python train.py --n_kv_head=4 --activation="squared_relu" --positions="rope" --bias="none" --extras=["capped logits"] --init="normal" --schedule="wsd"
Each number is 200 + 20 x the weight over its row's rms, rounded and kept within 0 to 999. Layers, rows and columns count from 0. The size before them is the row's rms in percent of the matrix's.

# layer 13 attention output, 160x256, rms 0.0543, rows 49-157, columns 128-191
102,171,207,226,191,211,194,203,192,206,212,231,205,214,206,191,196,231,197,171,194,189,197,194,191,206,206,198,207,176,197,220,195,198,191,187,199,200,217,208,190,212,189,173,187,203,210,195,179,174,211,187,178,217,194,201,192,210,166,235,181,186,229,232,207
096,217,227,204,186,228,194,183,209,179,191,194,168,190,200,178,188,210,155,198,212,202,227,195,173,206,199,184,188,231,173,170,186,193,211,235,186,200,181,174,185,233,176,206,204,203,204,186,179,186,183,230,198,187,192,192,191,194,229,210,211,208,192,218,210
099,179,196,194,215,197,200,161,166,192,239,171,180,209,186,208,210,205,217,206,195,243,226,184,193,217,211,212,180,230,161,187,178,207,195,229,194,186,191,200,192,225,234,231,210,211,210,212,192,208,193,190,194,198,202,212,204,196,202,230,213,205,193,206,219
100,224,224,199,194,202,205,204,190,171,192,196,224,220,200,190,212,219,190,202,216,199,197,206,193,203,198,210,199,212,186,203,180,191,219,226,173,203,215,201,211,245,201,179,185,169,212,206,199,201,218,189,209,213,181,178,188,200,177,230,203,197,213,214,209
089,187,209,191,208,196,201,212,197,184,198,201,212,209,198,200,162,178,203,190,187,169,222,209,193,162,177,217,210,215,183,182,212,222,205,210,186,192,200,181,176,215,155,212,222,197,217,173,174,219,196,203,197,210,196,210,181,230,171,204,183,202,191,190,196
103,194,230,205,184,189,173,222,215,191,205,201,205,211,225,222,218,198,219,194,203,205,212,220,210,224,203,218,206,207,203,216,213,186,210,206,163,191,193,248,210,194,209,206,206,182,232,207,210,198,181,189,182,188,168,175,204,189,230,217,208,177,189,194,213
098,180,179,187,191,189,189,208,209,149,191,217,206,208,209,202,189,198,199,188,231,205,182,196,204,222,220,213,191,181,190,188,205,179,202,209,193,195,207,205,202,206,185,207,217,217,195,206,224,184,196,219,177,209,196,204,209,225,221,189,216,200,220,183,214
099,172,204,207,193,202,210,192,200,189,187,199,157,184,174,205,210,189,213,221,199,208,209,196,183,190,188,216,181,187,198,221,224,204,198,211,198,206,173,184,211,206,193,194,239,191,228,218,216,228,191,179,200,180,203,207,218,193,221,191,176,212,188,206,153
106,202,215,200,165,196,190,166,220,178,174,224,202,172,220,195,198,203,187,200,209,188,193,208,193,227,156,188,206,175,199,192,175,203,193,225,197,198,195,195,195,246,184,219,200,175,219,215,202,204,195,185,203,173,211,208,202,186,209,195,217,199,193,187,217
109,193,195,193,229,228,215,199,205,217,209,197,193,198,198,198,193,206,203,216,188,199,201,160,206,186,215,220,206,204,182,178,192,181,182,189,200,175,185,196,223,206,208,199,192,202,202,220,191,194,175,217,197,180,178,217,213,220,199,214,197,225,224,208,210
099,215,205,180,186,204,188,189,210,192,205,190,203,214,187,228,196,195,197,214,200,213,214,192,185,207,220,198,198,183,200,189,194,188,200,203,201,198,192,208,219,222,162,206,194,205,190,196,201,214,206,220,215,207,192,188,220,206,200,179,205,220,213,210,194
103,217,205,195,198,203,207,198,215,222,244,199,178,196,204,208,204,189,232,219,196,187,246,196,205,188,216,213,195,194,211,196,200,215,211,199,193,175,182,202,192,205,241,215,207,183,210,186,188,200,219,214,206,207,212,206,190,160,215,214,194,207,158,162,218
107,196,247,195,224,197,207,194,231,215,176,169,179,200,199,183,205,214,163,189,159,201,208,239,192,215,232,186,204,215,153,193,196,202,191,215,176,212,202,186,210,190,199,188,230,212,181,208,208,199,215,209,206,237,180,201,198,208,204,198,168,216,201,201,195
109,182,217,194,209,207,199,202,210,188,181,221,193,196,214,185,200,205,192,184,209,210,191,191,203,180,226,193,206,200,191,206,210,209,201,182,228,205,197,194,198,199,185,181,217,217,217,239,215,177,194,227,205,213,205,197,216,198,237,189,181,216,195,199,214
103,206,199,209,212,171,226,217,211,209,195,191,178,182,189,182,232,213,220,197,198,188,197,230,208,193,213,175,198,174,185,184,203,233,201,206,189,203,220,202,226,204,210,184,183,185,177,183,198,210,210,190,198,227,188,163,215,236,211,180,222,202,198,206,168
100,232,188,179,196,154,197,181,214,196,207,190,205,225,198,235,210,190,209,218,209,194,187,202,197,221,174,234,228,199,209,206,191,213,177,185,234,184,232,209,180,196,214,200,209,170,203,205,218,188,198,200,198,191,233,222,219,192,215,197,198,178,214,160,166
099,189,197,175,204,173,212,216,217,219,181,188,211,188,205,211,210,206,189,195,207,190,169,236,187,204,204,224,205,207,198,204,222,189,230,210,196,208,209,198,205,217,199,204,203,174,191,161,205,206,202,165,198,221,189,198,162,202,202,201,189,199,186,179,201
103,197,229,240,176,188,174,213,207,209,224,218,205,215,205,203,200,233,176,178,227,230,189,199,205,193,201,160,210,189,210,194,198,206,233,203,247,164,199,212,185,168,232,209,214,215,196,191,198,202,213,190,173,191,176,202,188,223,196,217,185,182,168,218,202
102,202,216,198,184,195,187,180,234,208,212,222,220,191,195,210,186,206,220,223,165,191,206,211,190,190,198,166,231,201,188,197,210,228,188,202,208,210,216,187,171,229,210,205,217,192,182,185,225,192,202,223,223,202,214,176,195,211,187,201,201,178,205,195,214
103,207,183,240,200,187,190,196,201,185,233,214,211,186,204,191,177,198,176,197,230,188,213,198,189,193,181,215,196,205,203,193,185,202,186,209,182,173,197,215,186,208,210,205,209,189,213,197,235,176,193,204,233,209,197,223,184,189,211,210,226,211,201,213,184
104,209,206,197,177,200,188,177,212,186,217,222,201,236,202,219,195,191,200,227,190,206,206,205,197,198,205,216,220,227,222,195,178,182,212,216,176,183,178,175,216,233,204,229,187,189,212,204,183,183,173,197,181,230,193,166,219,209,192,183,207,198,208,188,207
096,169,210,191,191,201,197,214,194,164,197,209,199,206,200,220,191,205,199,204,196,210,211,194,216,197,225,216,206,186,202,188,197,172,183,211,194,212,199,215,174,183,183,202,185,196,217,231,184,220,208,212,184,209,219,185,210,192,161,188,196,209,213,182,212
092,200,193,187,237,233,210,212,175,213,224,194,183,192,235,190,153,194,209,183,212,169,193,178,214,206,208,205,205,214,197,223,189,218,162,197,201,195,206,184,197,185,203,198,184,202,216,212,198,192,201,231,200,205,196,209,252,225,213,218,196,209,201,178,208
101,207,216,219,203,167,215,205,215,176,206,195,204,192,188,181,208,211,241,184,225,210,213,223,215,195,222,210,201,193,206,202,217,219,189,232,192,236,198,209,200,187,193,196,199,201,151,200,182,172,202,206,211,223,173,174,180,224,217,192,203,197,183,211,213
105,194,185,197,211,191,183,203,193,190,177,220,209,186,202,175,185,192,201,184,190,189,206,186,194,204,222,203,188,187,203,199,204,198,165,206,198,196,208,188,175,174,171,211,199,204,196,204,212,216,164,186,209,172,203,229,218,210,217,229,206,209,219,192,219
091,225,207,231,174,206,249,190,202,175,243,220,238,194,210,170,226,194,202,198,187,184,183,194,221,206,219,188,202,232,207,238,235,202,199,182,175,214,227,240,224,176,197,188,208,202,162,210,214,195,175,224,223,215,195,200,214,193,215,186,215,222,188,177,188
091,172,201,198,217,194,210,228,201,184,199,183,170,182,193,192,206,211,191,200,173,227,179,191,210,210,180,246,213,227,169,185,204,173,187,209,214,200,178,166,211,203,200,199,168,175,199,198,220,203,197,168,189,184,195,219,200,185,224,174,198,209,203,193,179
113,171,173,202,220,203,175,186,204,183,202,194,221,193,215,176,176,205,209,227,235,175,186,206,200,201,200,215,225,212,192,194,195,178,196,193,202,200,203,236,206,187,204,209,217,190,192,197,202,229,234,221,212,196,208,220,168,191,181,198,180,183,197,188,206
097,179,189,216,189,205,205,176,224,192,175,196,198,222,194,194,177,169,199,174,170,209,219,185,187,200,229,208,202,229,174,183,205,194,180,196,184,217,199,184,185,233,191,185,227,188,194,185,197,228,206,200,200,210,195,208,214,191,196,236,207,218,183,183,206
106,172,203,224,177,195,197,234,238,227,204,182,216,196,199,229,207,205,196,196,214,194,186,192,211,202,170,199,198,207,193,179,195,180,208,214,164,189,194,211,195,202,191,184,194,209,198,200,167,213,220,231,208,174,184,167,212,205,189,182,213,208,197,248,209
103,187,189,182,191,227,209,246,223,202,193,186,196,201,194,224,216,196,221,187,187,180,203,209,211,196,219,222,169,200,208,202,177,221,212,207,185,209,220,186,212,198,233,190,205,208,178,175,204,213,190,216,203,206,186,180,217,186,225,202,202,196,204,194,210
095,183,205,209,222,212,195,200,235,208,210,202,228,200,177,187,214,197,221,243,193,209,169,198,202,186,208,193,175,200,237,202,203,192,180,211,188,202,211,179,235,188,206,188,196,199,196,204,243,172,189,212,201,202,201,225,183,214,173,206,220,206,200,232,222
100,195,183,233,169,222,187,200,167,227,222,207,217,208,201,202,225,175,157,213,209,209,178,186,210,162,213,232,174,230,242,194,187,170,194,195,184,240,209,196,199,220,199,210,185,190,174,194,195,183,206,209,179,183,232,195,193,205,181,226,175,200,218,188,217
096,221,197,184,220,194,232,202,205,202,227,192,203,204,191,200,187,192,185,224,189,169,202,201,223,196,212,193,213,192,199,209,183,233,184,206,228,199,183,203,225,187,146,161,205,200,201,184,199,209,156,203,238,203,213,205,188,202,186,195,228,210,238,170,193
104,208,215,203,178,164,214,208,205,203,211,219,195,199,203,183,198,201,189,175,203,202,216,168,194,166,188,207,180,200,178,188,171,202,230,182,184,214,220,197,195,184,227,211,171,225,191,164,216,184,177,197,193,195,183,193,198,214,201,228,212,220,205,201,201
096,180,219,228,173,133,236,216,162,218,197,227,217,213,178,185,189,145,221,187,199,199,225,195,206,232,214,168,195,207,179,179,246,195,217,202,215,222,198,186,214,226,227,221,181,170,153,207,180,188,222,170,171,180,254,204,222,178,219,210,212,222,177,191,221
104,178,188,201,186,202,211,191,216,199,203,193,193,212,187,175,230,194,209,189,200,218,182,195,182,191,220,203,196,188,197,182,209,194,224,211,155,192,218,182,180,219,219,211,202,209,191,208,178,201,230,209,201,203,190,170,195,198,192,182,183,185,187,191,212
102,205,185,186,192,175,197,203,197,245,204,164,212,207,186,207,175,192,190,204,175,209,207,189,189,212,215,183,225,201,194,191,203,170,186,184,220,209,204,194,188,210,216,236,206,220,185,211,197,171,213,207,229,202,211,194,226,210,216,202,208,169,208,184,209
098,199,189,223,209,193,216,161,187,202,228,223,174,226,185,173,185,187,212,206,186,200,210,212,202,177,206,177,181,200,210,231,188,232,211,217,190,165,201,193,192,194,177,202,217,192,200,197,194,209,180,220,207,206,199,206,197,209,192,206,172,195,222,211,202
100,193,179,257,198,175,201,204,197,203,197,187,173,225,194,186,224,206,230,184,180,223,183,180,194,193,208,202,200,205,196,225,226,174,210,205,188,207,231,219,219,204,215,199,219,207,182,221,206,184,207,206,219,202,222,175,212,210,202,205,213,175,207,201,194
101,205,194,205,202,194,214,178,215,173,168,208,200,203,209,193,192,160,220,196,219,202,193,204,225,190,203,225,178,215,204,182,173,203,202,231,187,206,211,203,222,211,176,196,194,186,201,197,198,197,172,197,195,215,207,201,206,202,201,189,202,203,203,193,193
106,175,181,230,209,197,217,206,196,191,200,157,201,190,209,191,184,204,219,205,203,220,223,186,199,207,192,217,198,195,214,194,194,197,225,229,200,215,234,197,209,226,186,211,206,197,186,225,201,201,191,188,200,200,198,221,225,196,209,196,165,187,155,225,174
101,226,206,186,223,190,207,208,203,201,203,195,216,213,198,196,216,216,191,208,195,193,178,208,220,208,191,210,191,207,187,187,196,209,211,219,217,194,186,187,215,197,211,193,182,177,200,215,194,208,190,202,203,222,169,174,205,199,196,205,213,190,202,180,215
104,216,185,219,169,205,194,202,185,168,244,194,202,193,179,204,189,196,211,204,200,215,197,200,224,227,187,187,209,188,228,221,209,190,197,206,178,206,176,203,173,207,203,167,217,207,221,193,218,196,195,166,204,200,195,211,217,181,229,206,210,182,189,183,175
110,191,173,190,202,206,166,200,210,185,188,192,215,201,200,218,200,225,183,214,216,191,215,184,203,212,196,211,215,212,220,183,199,199,209,199,206,176,209,207,235,185,190,220,195,203,197,210,173,189,192,197,173,178,167,210,226,185,218,196,190,203,181,211,208
099,194,194,205,228,201,153,201,184,192,206,200,176,217,198,204,220,196,179,200,167,196,187,206,215,216,196,190,199,188,169,196,179,231,189,179,209,193,187,195,212,193,210,188,207,223,174,184,196,210,189,183,181,190,207,166,220,208,178,235,207,199,232,208,193
092,180,206,188,219,182,219,212,191,206,185,219,200,177,221,189,158,207,186,217,217,204,208,195,200,208,185,213,235,200,203,197,204,189,223,216,214,170,208,192,202,183,207,199,207,166,211,181,217,212,218,185,204,189,217,241,156,176,184,206,192,215,200,171,214
102,208,197,186,170,193,225,194,213,221,189,203,172,202,221,189,210,211,219,213,202,181,187,181,209,196,208,216,191,172,232,193,175,182,178,178,216,211,188,182,200,197,206,214,196,178,190,185,198,161,215,200,207,194,221,170,217,198,204,201,201,187,184,160,187
095,204,190,209,194,189,207,209,209,186,198,208,191,175,199,205,226,177,192,206,184,182,202,214,209,216,181,236,200,223,209,215,202,195,185,234,194,179,206,196,235,198,196,215,231,193,210,209,209,168,195,182,194,191,228,187,219,223,227,206,189,189,215,198,189
101,235,184,210,211,199,156,151,217,193,197,215,229,179,197,227,210,219,207,195,204,194,194,224,190,209,205,167,217,212,158,209,217,181,197,186,202,185,231,219,203,209,231,191,200,177,194,215,197,211,219,173,179,224,210,196,225,199,198,196,186,195,201,205,238
094,214,202,203,192,206,188,196,186,226,181,185,189,173,223,210,198,218,210,200,189,236,227,194,218,190,203,183,188,178,232,161,184,174,227,197,179,202,196,185,209,176,221,181,177,196,212,207,202,237,205,215,218,207,212,207,189,192,174,196,238,205,189,214,184
099,176,214,213,207,198,199,202,193,181,199,217,175,186,195,215,190,167,234,211,147,199,214,234,215,186,175,204,193,170,194,192,180,172,191,226,219,216,203,180,190,160,175,176,199,216,181,215,195,221,220,190,190,178,207,191,230,205,207,172,175,201,236,191,227
087,220,196,193,221,223,207,184,199,197,192,182,233,205,182,243,205,198,192,218,212,205,216,216,190,203,226,239,201,206,218,206,238,206,180,196,224,194,205,244,202,211,218,217,224,193,232,200,222,187,190,196,196,195,182,234,197,234,199,207,180,214,210,196,172
101,222,194,178,198,220,229,204,219,205,222,197,189,178,197,207,216,205,216,185,194,189,197,196,222,179,164,212,224,175,188,214,206,209,188,178,215,203,212,207,206,185,206,185,210,191,184,216,207,201,194,222,203,184,220,192,194,205,202,186,204,200,216,204,194
101,203,208,181,184,193,199,175,189,195,170,191,185,207,205,224,223,205,180,211,213,210,186,205,170,209,169,194,208,169,198,194,178,182,170,228,197,203,211,181,156,167,206,204,247,223,221,196,187,183,220,178,218,218,195,196,191,182,186,193,171,195,200,214,209
108,197,203,195,213,195,197,239,188,198,235,188,213,183,224,232,173,195,177,182,209,181,211,245,193,188,158,211,200,201,179,200,232,216,217,209,226,188,180,188,206,201,194,187,204,221,175,219,178,191,210,190,194,200,184,229,190,215,184,215,187,205,204,169,192
102,200,193,199,196,170,204,202,225,175,187,217,212,225,228,164,197,200,180,212,210,193,172,225,198,204,216,203,177,213,211,231,184,195,215,162,195,161,197,188,195,191,204,210,174,200,192,206,196,184,195,218,226,218,190,164,210,193,186,213,219,216,197,212,190
095,187,207,204,229,190,197,209,228,198,216,205,197,197,198,212,202,204,191,190,196,231,196,186,192,196,204,185,219,206,205,214,207,209,206,187,238,185,206,193,196,191,223,210,198,203,213,223,210,193,188,185,190,210,170,212,198,202,184,179,203,222,195,225,207
097,188,194,208,193,176,200,183,242,206,208,216,198,215,188,183,180,199,209,230,194,193,188,224,185,197,185,177,227,170,156,193,227,196,203,189,193,197,181,187,210,209,195,166,194,195,191,186,194,222,197,208,189,189,187,184,211,190,181,196,199,198,205,191,160
093,191,194,205,188,202,185,181,196,171,222,221,192,197,218,213,215,203,206,205,191,176,188,196,205,184,222,225,194,208,214,181,206,186,181,222,213,225,210,216,223,187,218,211,189,188,179,197,224,206,203,209,175,232,156,206,202,211,219,216,182,208,184,171,195
100,189,184,197,222,214,195,187,211,220,211,176,213,182,200,190,190,196,223,185,186,208,188,207,187,186,221,207,216,210,197,164,211,202,178,203,212,207,183,185,173,227,203,174,193,186,215,226,223,182,192,184,235,199,224,229,168,234,172,198,216,199,208,205,183
100,201,214,199,207,196,192,193,202,186,221,220,211,210,215,221,175,221,202,204,177,206,196,187,208,196,189,237,187,203,183,187,207,199,214,203,230,194,206,221,180,192,166,185,181,213,239,169,206,217,210,201,193,189,214,196,195,217,232,154,203,192,210,198,210
100,214,190,179,185,195,204,193,209,223,194,209,209,193,180,195,200,203,196,192,176,180,192,227,174,201,209,209,226,171,195,169,175,181,167,207,201,217,189,205,193,191,173,192,190,199,176,175,209,210,189,192,195,174,210,198,189,183,202,214,216,189,202,204,198
097,192,192,205,186,219,211,210,202,198,211,201,207,209,202,183,234,207,198,197,192,240,202,209,209,186,155,211,215,204,183,254,193,208,215,185,199,179,200,171,206,227,190,207,196,198,221,202,181,201,221,156,202,194,178,201,170,225,204,218,180,230,197,197,199
105,223,218,229,195,186,209,176,196,198,202,178,207,213,194,211,228,222,205,160,207,176,190,199,189,204,171,221,172,198,192,218,225,210,223,204,217,207,212,180,211,202,189,167,189,201,206,192,201,161,186,207,219,202,195,198,183,199,211,200,196,220,193,228,181
094,216,189,212,197,196,219,193,204,202,233,182,232,194,195,205,192,194,166,236,210,215,216,196,177,204,225,229,230,224,189,213,209,225,218,190,207,214,221,188,181,214,212,216,216,199,174,174,211,188,164,212,206,199,212,200,187,223,206,209,202,193,173,178,193
091,210,201,214,205,195,198,219,196,224,211,169,205,191,220,189,200,204,215,190,215,168,203,213,233,199,188,179,175,200,214,225,199,221,183,204,202,211,214,203,213,204,230,224,165,197,185,175,218,173,194,194,202,216,183,200,167,220,186,227,221,205,214,219,195
105,199,180,194,182,223,193,142,213,182,224,188,217,220,184,178,205,204,184,218,192,246,183,207,189,211,225,193,180,207,225,214,173,180,190,197,208,193,197,200,210,214,210,218,183,208,211,218,198,200,190,203,208,200,166,199,196,214,228,196,201,179,203,186,198
108,218,212,191,193,195,204,182,216,191,164,172,219,184,169,210,206,221,195,232,184,191,180,233,200,192,195,194,165,198,205,203,206,196,177,199,183,217,198,169,195,179,217,206,205,212,178,192,218,189,210,209,209,202,210,168,196,224,180,186,185,182,201,195,190
096,224,227,190,216,175,201,219,180,206,182,196,204,193,170,204,197,196,197,220,205,186,188,200,165,209,205,225,189,206,223,208,218,232,152,202,202,219,210,178,203,209,230,203,208,187,220,230,203,181,200,186,225,197,169,203,240,167,189,180,211,193,205,175,203
097,191,195,241,224,214,207,192,216,188,210,192,210,179,189,210,186,160,174,205,194,206,219,190,208,219,201,219,189,185,215,196,198,148,199,186,182,210,201,190,202,190,193,205,205,195,197,245,210,181,223,199,197,199,202,210,195,211,207,207,185,220,195,222,208
106,193,233,197,189,185,213,201,179,219,208,195,198,207,206,193,199,201,205,184,199,207,183,237,163,208,211,199,187,171,212,184,208,178,181,187,239,219,214,204,173,191,197,176,199,183,171,228,194,188,212,200,200,202,231,209,167,187,195,175,189,191,198,188,210
100,227,201,209,214,180,211,207,188,209,187,176,213,215,207,209,184,190,205,190,193,191,205,219,192,202,174,204,209,242,192,215,197,213,225,222,206,185,205,183,207,232,210,204,191,189,212,223,154,206,234,202,211,182,213,173,217,210,214,209,193,205,190,213,211
101,208,201,205,196,198,182,199,177,209,179,185,189,195,206,217,186,207,200,195,199,177,238,190,186,242,188,201,223,208,162,194,197,211,199,208,167,194,196,212,187,215,200,192,214,181,205,195,192,194,213,187,205,204,240,181,194,138,162,189,224,200,178,204,170
105,237,174,180,201,218,197,210,211,194,205,179,215,184,188,210,236,193,215,201,190,186,191,220,197,206,208,242,221,209,235,183,212,194,204,229,212,186,203,198,231,219,190,214,206,173,177,211,192,187,189,175,194,210,211,199,160,213,235,180,201,184,173,193,218
100,216,189,200,185,197,160,233,185,218,169,211,180,174,208,184,162,190,194,186,220,229,195,197,189,187,203,199,215,192,204,207,198,179,202,223,190,213,229,182,173,231,195,201,208,182,213,206,234,204,247,188,186,206,188,224,223,214,226,191,211,177,194,185,211
104,196,174,154,196,230,191,187,207,203,199,222,204,198,182,209,202,180,194,200,199,189,198,201,161,201,214,196,210,192,188,166,214,199,165,207,224,169,224,200,214,203,205,227,205,198,198,197,184,206,205,219,220,196,228,197,221,192,200,195,209,214,189,203,214
102,191,193,175,211,208,191,221,169,190,215,213,205,194,195,200,217,220,209,193,215,200,194,188,179,206,220,185,205,218,207,196,214,241,186,196,199,195,194,190,210,199,206,174,222,209,170,191,212,195,191,192,195,198,226,216,203,182,189,205,199,221,194,211,196
094,189,196,187,170,211,199,200,178,195,216,189,213,191,164,186,203,230,235,202,202,229,221,172,199,197,215,197,193,187,192,213,220,226,212,181,187,176,236,187,196,209,233,216,230,199,199,193,220,191,183,186,225,182,177,204,203,193,252,211,201,170,198,194,195
099,193,225,198,208,190,217,163,209,220,182,228,187,200,212,173,206,198,163,203,212,187,182,213,189,193,228,155,189,178,207,190,204,210,222,180,222,170,185,198,217,183,210,176,207,188,215,217,173,199,174,214,193,208,193,199,208,185,181,169,184,176,169,207,191
089,200,209,254,179,216,173,181,212,174,201,224,197,208,204,180,198,179,226,214,193,193,260,175,202,193,223,191,190,203,205,184,182,173,204,197,175,185,175,214,178,217,204,240,209,194,205,186,221,185,207,228,228,217,181,209,208,218,232,234,164,216,171,199,211
104,189,196,216,222,199,198,222,190,179,196,216,221,214,201,184,191,196,206,194,207,178,182,216,252,212,214,205,213,175,160,177,189,225,217,196,200,184,191,210,186,207,227,208,186,174,203,171,223,237,180,183,183,227,221,187,216,198,187,205,197,208,205,198,222
102,200,182,233,216,200,207,208,210,186,195,217,187,195,194,179,203,175,246,178,227,226,186,198,203,230,204,217,214,191,206,218,239,205,195,184,196,183,205,189,184,196,198,191,185,196,186,214,187,185,192,209,217,174,220,215,193,180,190,199,229,199,181,192,188
095,192,206,158,186,240,208,212,167,198,183,195,206,194,196,210,187,190,217,210,217,180,218,215,189,208,197,216,233,200,214,188,202,199,206,248,203,190,211,186,198,221,218,234,211,193,209,196,213,215,191,192,196,197,189,197,186,176,208,174,190,212,218,209,184
097,193,213,206,203,187,171,173,217,160,191,202,187,214,222,171,184,204,207,199,183,200,210,196,184,198,223,169,199,193,187,202,204,211,227,212,201,196,203,206,179,194,171,213,230,238,219,192,204,207,205,202,215,187,177,182,179,226,204,211,200,179,199,192,199
099,194,206,187,212,217,186,208,226,203,217,223,219,201,178,220,200,190,201,205,199,192,191,203,216,206,175,205,211,193,183,179,224,203,206,193,190,182,201,188,231,197,190,172,203,204,203,175,175,197,192,188,158,214,189,198,183,183,205,184,172,199,206,198,207
107,213,181,209,213,196,220,196,195,205,218,218,205,208,179,219,206,196,201,223,188,192,210,233,202,158,199,228,205,201,209,206,207,191,228,187,200,199,198,235,217,221,196,208,199,205,189,184,223,200,164,215,190,200,215,203,194,202,178,192,203,187,188,172,191
093,208,196,195,223,229,186,188,211,195,226,230,185,177,197,170,221,211,210,196,205,211,177,250,195,229,196,194,218,164,200,172,210,213,176,196,221,179,185,210,177,200,235,208,188,183,201,217,212,223,193,232,211,207,177,234,196,192,218,187,236,204,205,227,202
100,192,210,212,216,179,214,179,208,230,195,207,192,161,197,183,190,195,204,203,211,185,214,214,183,185,224,211,201,194,211,197,226,204,191,197,168,195,212,194,194,207,226,208,229,179,173,183,193,203,202,219,205,180,218,202,228,210,190,190,205,195,210,218,201
121,187,209,206,198,189,200,200,207,217,239,197,196,205,224,211,203,180,185,188,219,215,221,183,214,195,207,224,207,226,236,180,207,217,235,211,217,195,224,180,218,228,183,196,211,192,202,190,167,162,216,228,189,205,209,189,199,238,203,200,199,200,205,216,214
101,197,200,198,204,190,204,224,184,197,208,207,216,197,207,182,194,205,217,208,214,187,221,178,210,196,191,183,214,191,198,193,173,202,179,207,204,153,185,190,183,175,225,199,234,183,192,211,176,198,202,202,226,228,145,206,223,196,193,234,213,227,233,213,201
098,221,203,217,190,217,175,201,215,193,203,176,207,197,192,224,197,199,183,196,206,218,230,202,220,229,181,192,190,240,205,210,198,205,214,214,202,213,196,224,224,196,214,208,176,218,200,161,176,190,226,219,234,187,204,215,178,197,229,196,177,196,175,200,202
096,219,198,191,196,187,219,188,180,207,208,205,214,194,182,233,212,174,179,211,217,215,198,201,183,198,201,195,202,192,213,203,197,214,191,211,214,176,178,178,233,192,219,181,227,220,193,200,137,167,202,185,221,208,193,209,175,198,171,180,189,203,207,157,205
101,213,207,211,203,178,221,197,185,177,171,193,219,195,163,202,228,170,220,226,183,214,192,229,215,190,169,185,175,211,232,216,201,184,181,213,190,210,215,179,196,200,197,183,199,187,190,201,233,193,188,178,181,191,213,218,249,203,191,185,177,223,197,201,203
093,198,245,189,173,176,213,180,217,175,159,234,196,203,210,201,206,193,203,184,214,190,233,209,186,209,192,204,207,196,199,235,201,209,182,165,207,221,223,194,177,181,196,215,202,179,191,222,197,195,224,211,190,207,178,198,206,187,212,185,205,196,177,194,183
101,227,193,195,178,207,223,189,217,246,201,186,226,211,196,220,211,202,222,219,183,196,186,204,216,174,200,174,192,211,189,193,223,195,193,181,194,221,199,197,229,183,220,207,188,196,193,192,188,206,208,207,183,201,223,177,206,244,228,203,223,201,221,193,207
091,222,188,209,218,203,170,190,196,174,187,210,206,191,222,200,180,194,161,208,236,208,222,206,199,193,180,224,214,217,162,192,198,205,206,218,179,185,224,188,178,249,234,244,210,183,204,208,192,210,208,234,188,198,215,186,206,221,193,215,195,203,209,221,188
104,204,207,231,211,197,229,213,195,230,200,206,208,217,196,209,210,179,203,243,188,205,202,206,199,230,176,199,218,186,198,194,232,208,184,237,167,180,196,214,203,188,201,231,220,194,172,172,207,192,199,186,171,164,232,222,217,194,183,213,200,223,197,218,205
099,204,197,221,234,206,196,204,225,209,202,240,157,205,183,176,204,208,191,161,172,173,197,183,185,223,221,210,208,192,186,172,193,220,182,198,200,203,165,219,181,192,196,220,187,201,199,189,208,208,218,209,193,181,207,228,163,191,146,230,266,170,179,183,201
097,168,185,183,192,208,209,190,215,194,217,198,197,216,175,198,170,212,211,217,215,228,195,216,212,209,181,184,200,177,162,197,161,179,192,199,213,182,190,176,184,228,186,220,198,208,210,175,166,194,190,195,187,210,199,202,214,169,217,199,192,194,212,225,189
100,210,181,212,205,232,174,196,187,217,222,166,219,199,227,234,200,217,215,221,175,203,204,202,212,228,201,208,169,206,239,199,183,206,215,201,163,187,202,219,223,173,182,176,207,209,166,188,215,223,210,219,193,177,207,206,210,218,194,216,200,190,208,209,186
102,184,210,203,184,191,199,224,203,198,169,212,221,170,192,175,207,199,217,174,198,181,200,205,198,195,196,182,197,217,200,187,216,188,206,187,206,221,199,204,201,210,226,211,237,203,166,224,214,186,201,199,192,199,200,212,155,188,212,166,206,158,183,180,178
100,176,199,239,176,213,201,211,208,217,209,220,192,203,187,243,217,186,196,209,202,207,195,199,192,212,191,194,184,201,192,214,188,188,214,196,206,203,216,198,219,207,162,195,183,186,202,206,184,209,208,192,188,207,172,219,193,187,214,197,187,218,164,230,175
092,208,189,219,184,174,183,200,207,227,186,215,215,194,219,196,205,177,183,197,215,200,165,195,202,198,180,203,201,195,212,205,209,236,205,202,199,198,212,194,208,201,227,178,175,202,203,193,189,218,205,196,212,160,188,183,198,220,220,191,203,192,225,204,193
097,185,187,189,190,211,220,193,190,177,230,232,218,162,238,201,167,184,194,233,193,165,205,213,179,182,229,200,197,170,198,190,201,234,191,218,225,173,177,185,159,212,196,209,195,214,175,197,200,194,165,200,208,199,247,195,212,219,219,198,185,230,191,195,217
108,183,197,194,191,206,212,194,186,200,215,197,213,182,172,198,206,200,194,211,219,215,228,232,216,210,184,161,207,172,210,179,213,208,221,200,191,167,213,184,175,189,215,211,170,198,217,225,213,205,184,199,199,214,211,194,225,219,172,189,191,201,184,207,185
089,159,196,203,225,190,170,198,208,232,168,214,186,213,210,202,201,215,203,207,183,198,200,185,200,225,215,177,197,200,167,191,209,222,205,210,217,197,197,197,210,201,233,208,220,184,203,173,176,218,235,216,223,191,222,226,186,189,188,197,201,204,199,187,234
096,203,186,207,202,202,232,214,204,176,185,200,206,206,227,163,206,180,231,177,164,185,184,175,210,190,178,194,183,204,189,177,175,187,210,202,208,209,199,195,192,202,173,210,214,216,189,234,198,202,203,172,228,192,240,184,164,210,204,213,208,177,203,213,200
094,200,213,190,190,178,194,191,207,206,237,193,186,180,183,200,185,207,179,207,198,190,181,211,195,196,196,180,207,212,198,186,185,193,187,184,201,237,204,186,218,181,198,189,222,179,177,192,186,210,198,184,211,218,191,214,205,206,199,196,197,187,195,174,147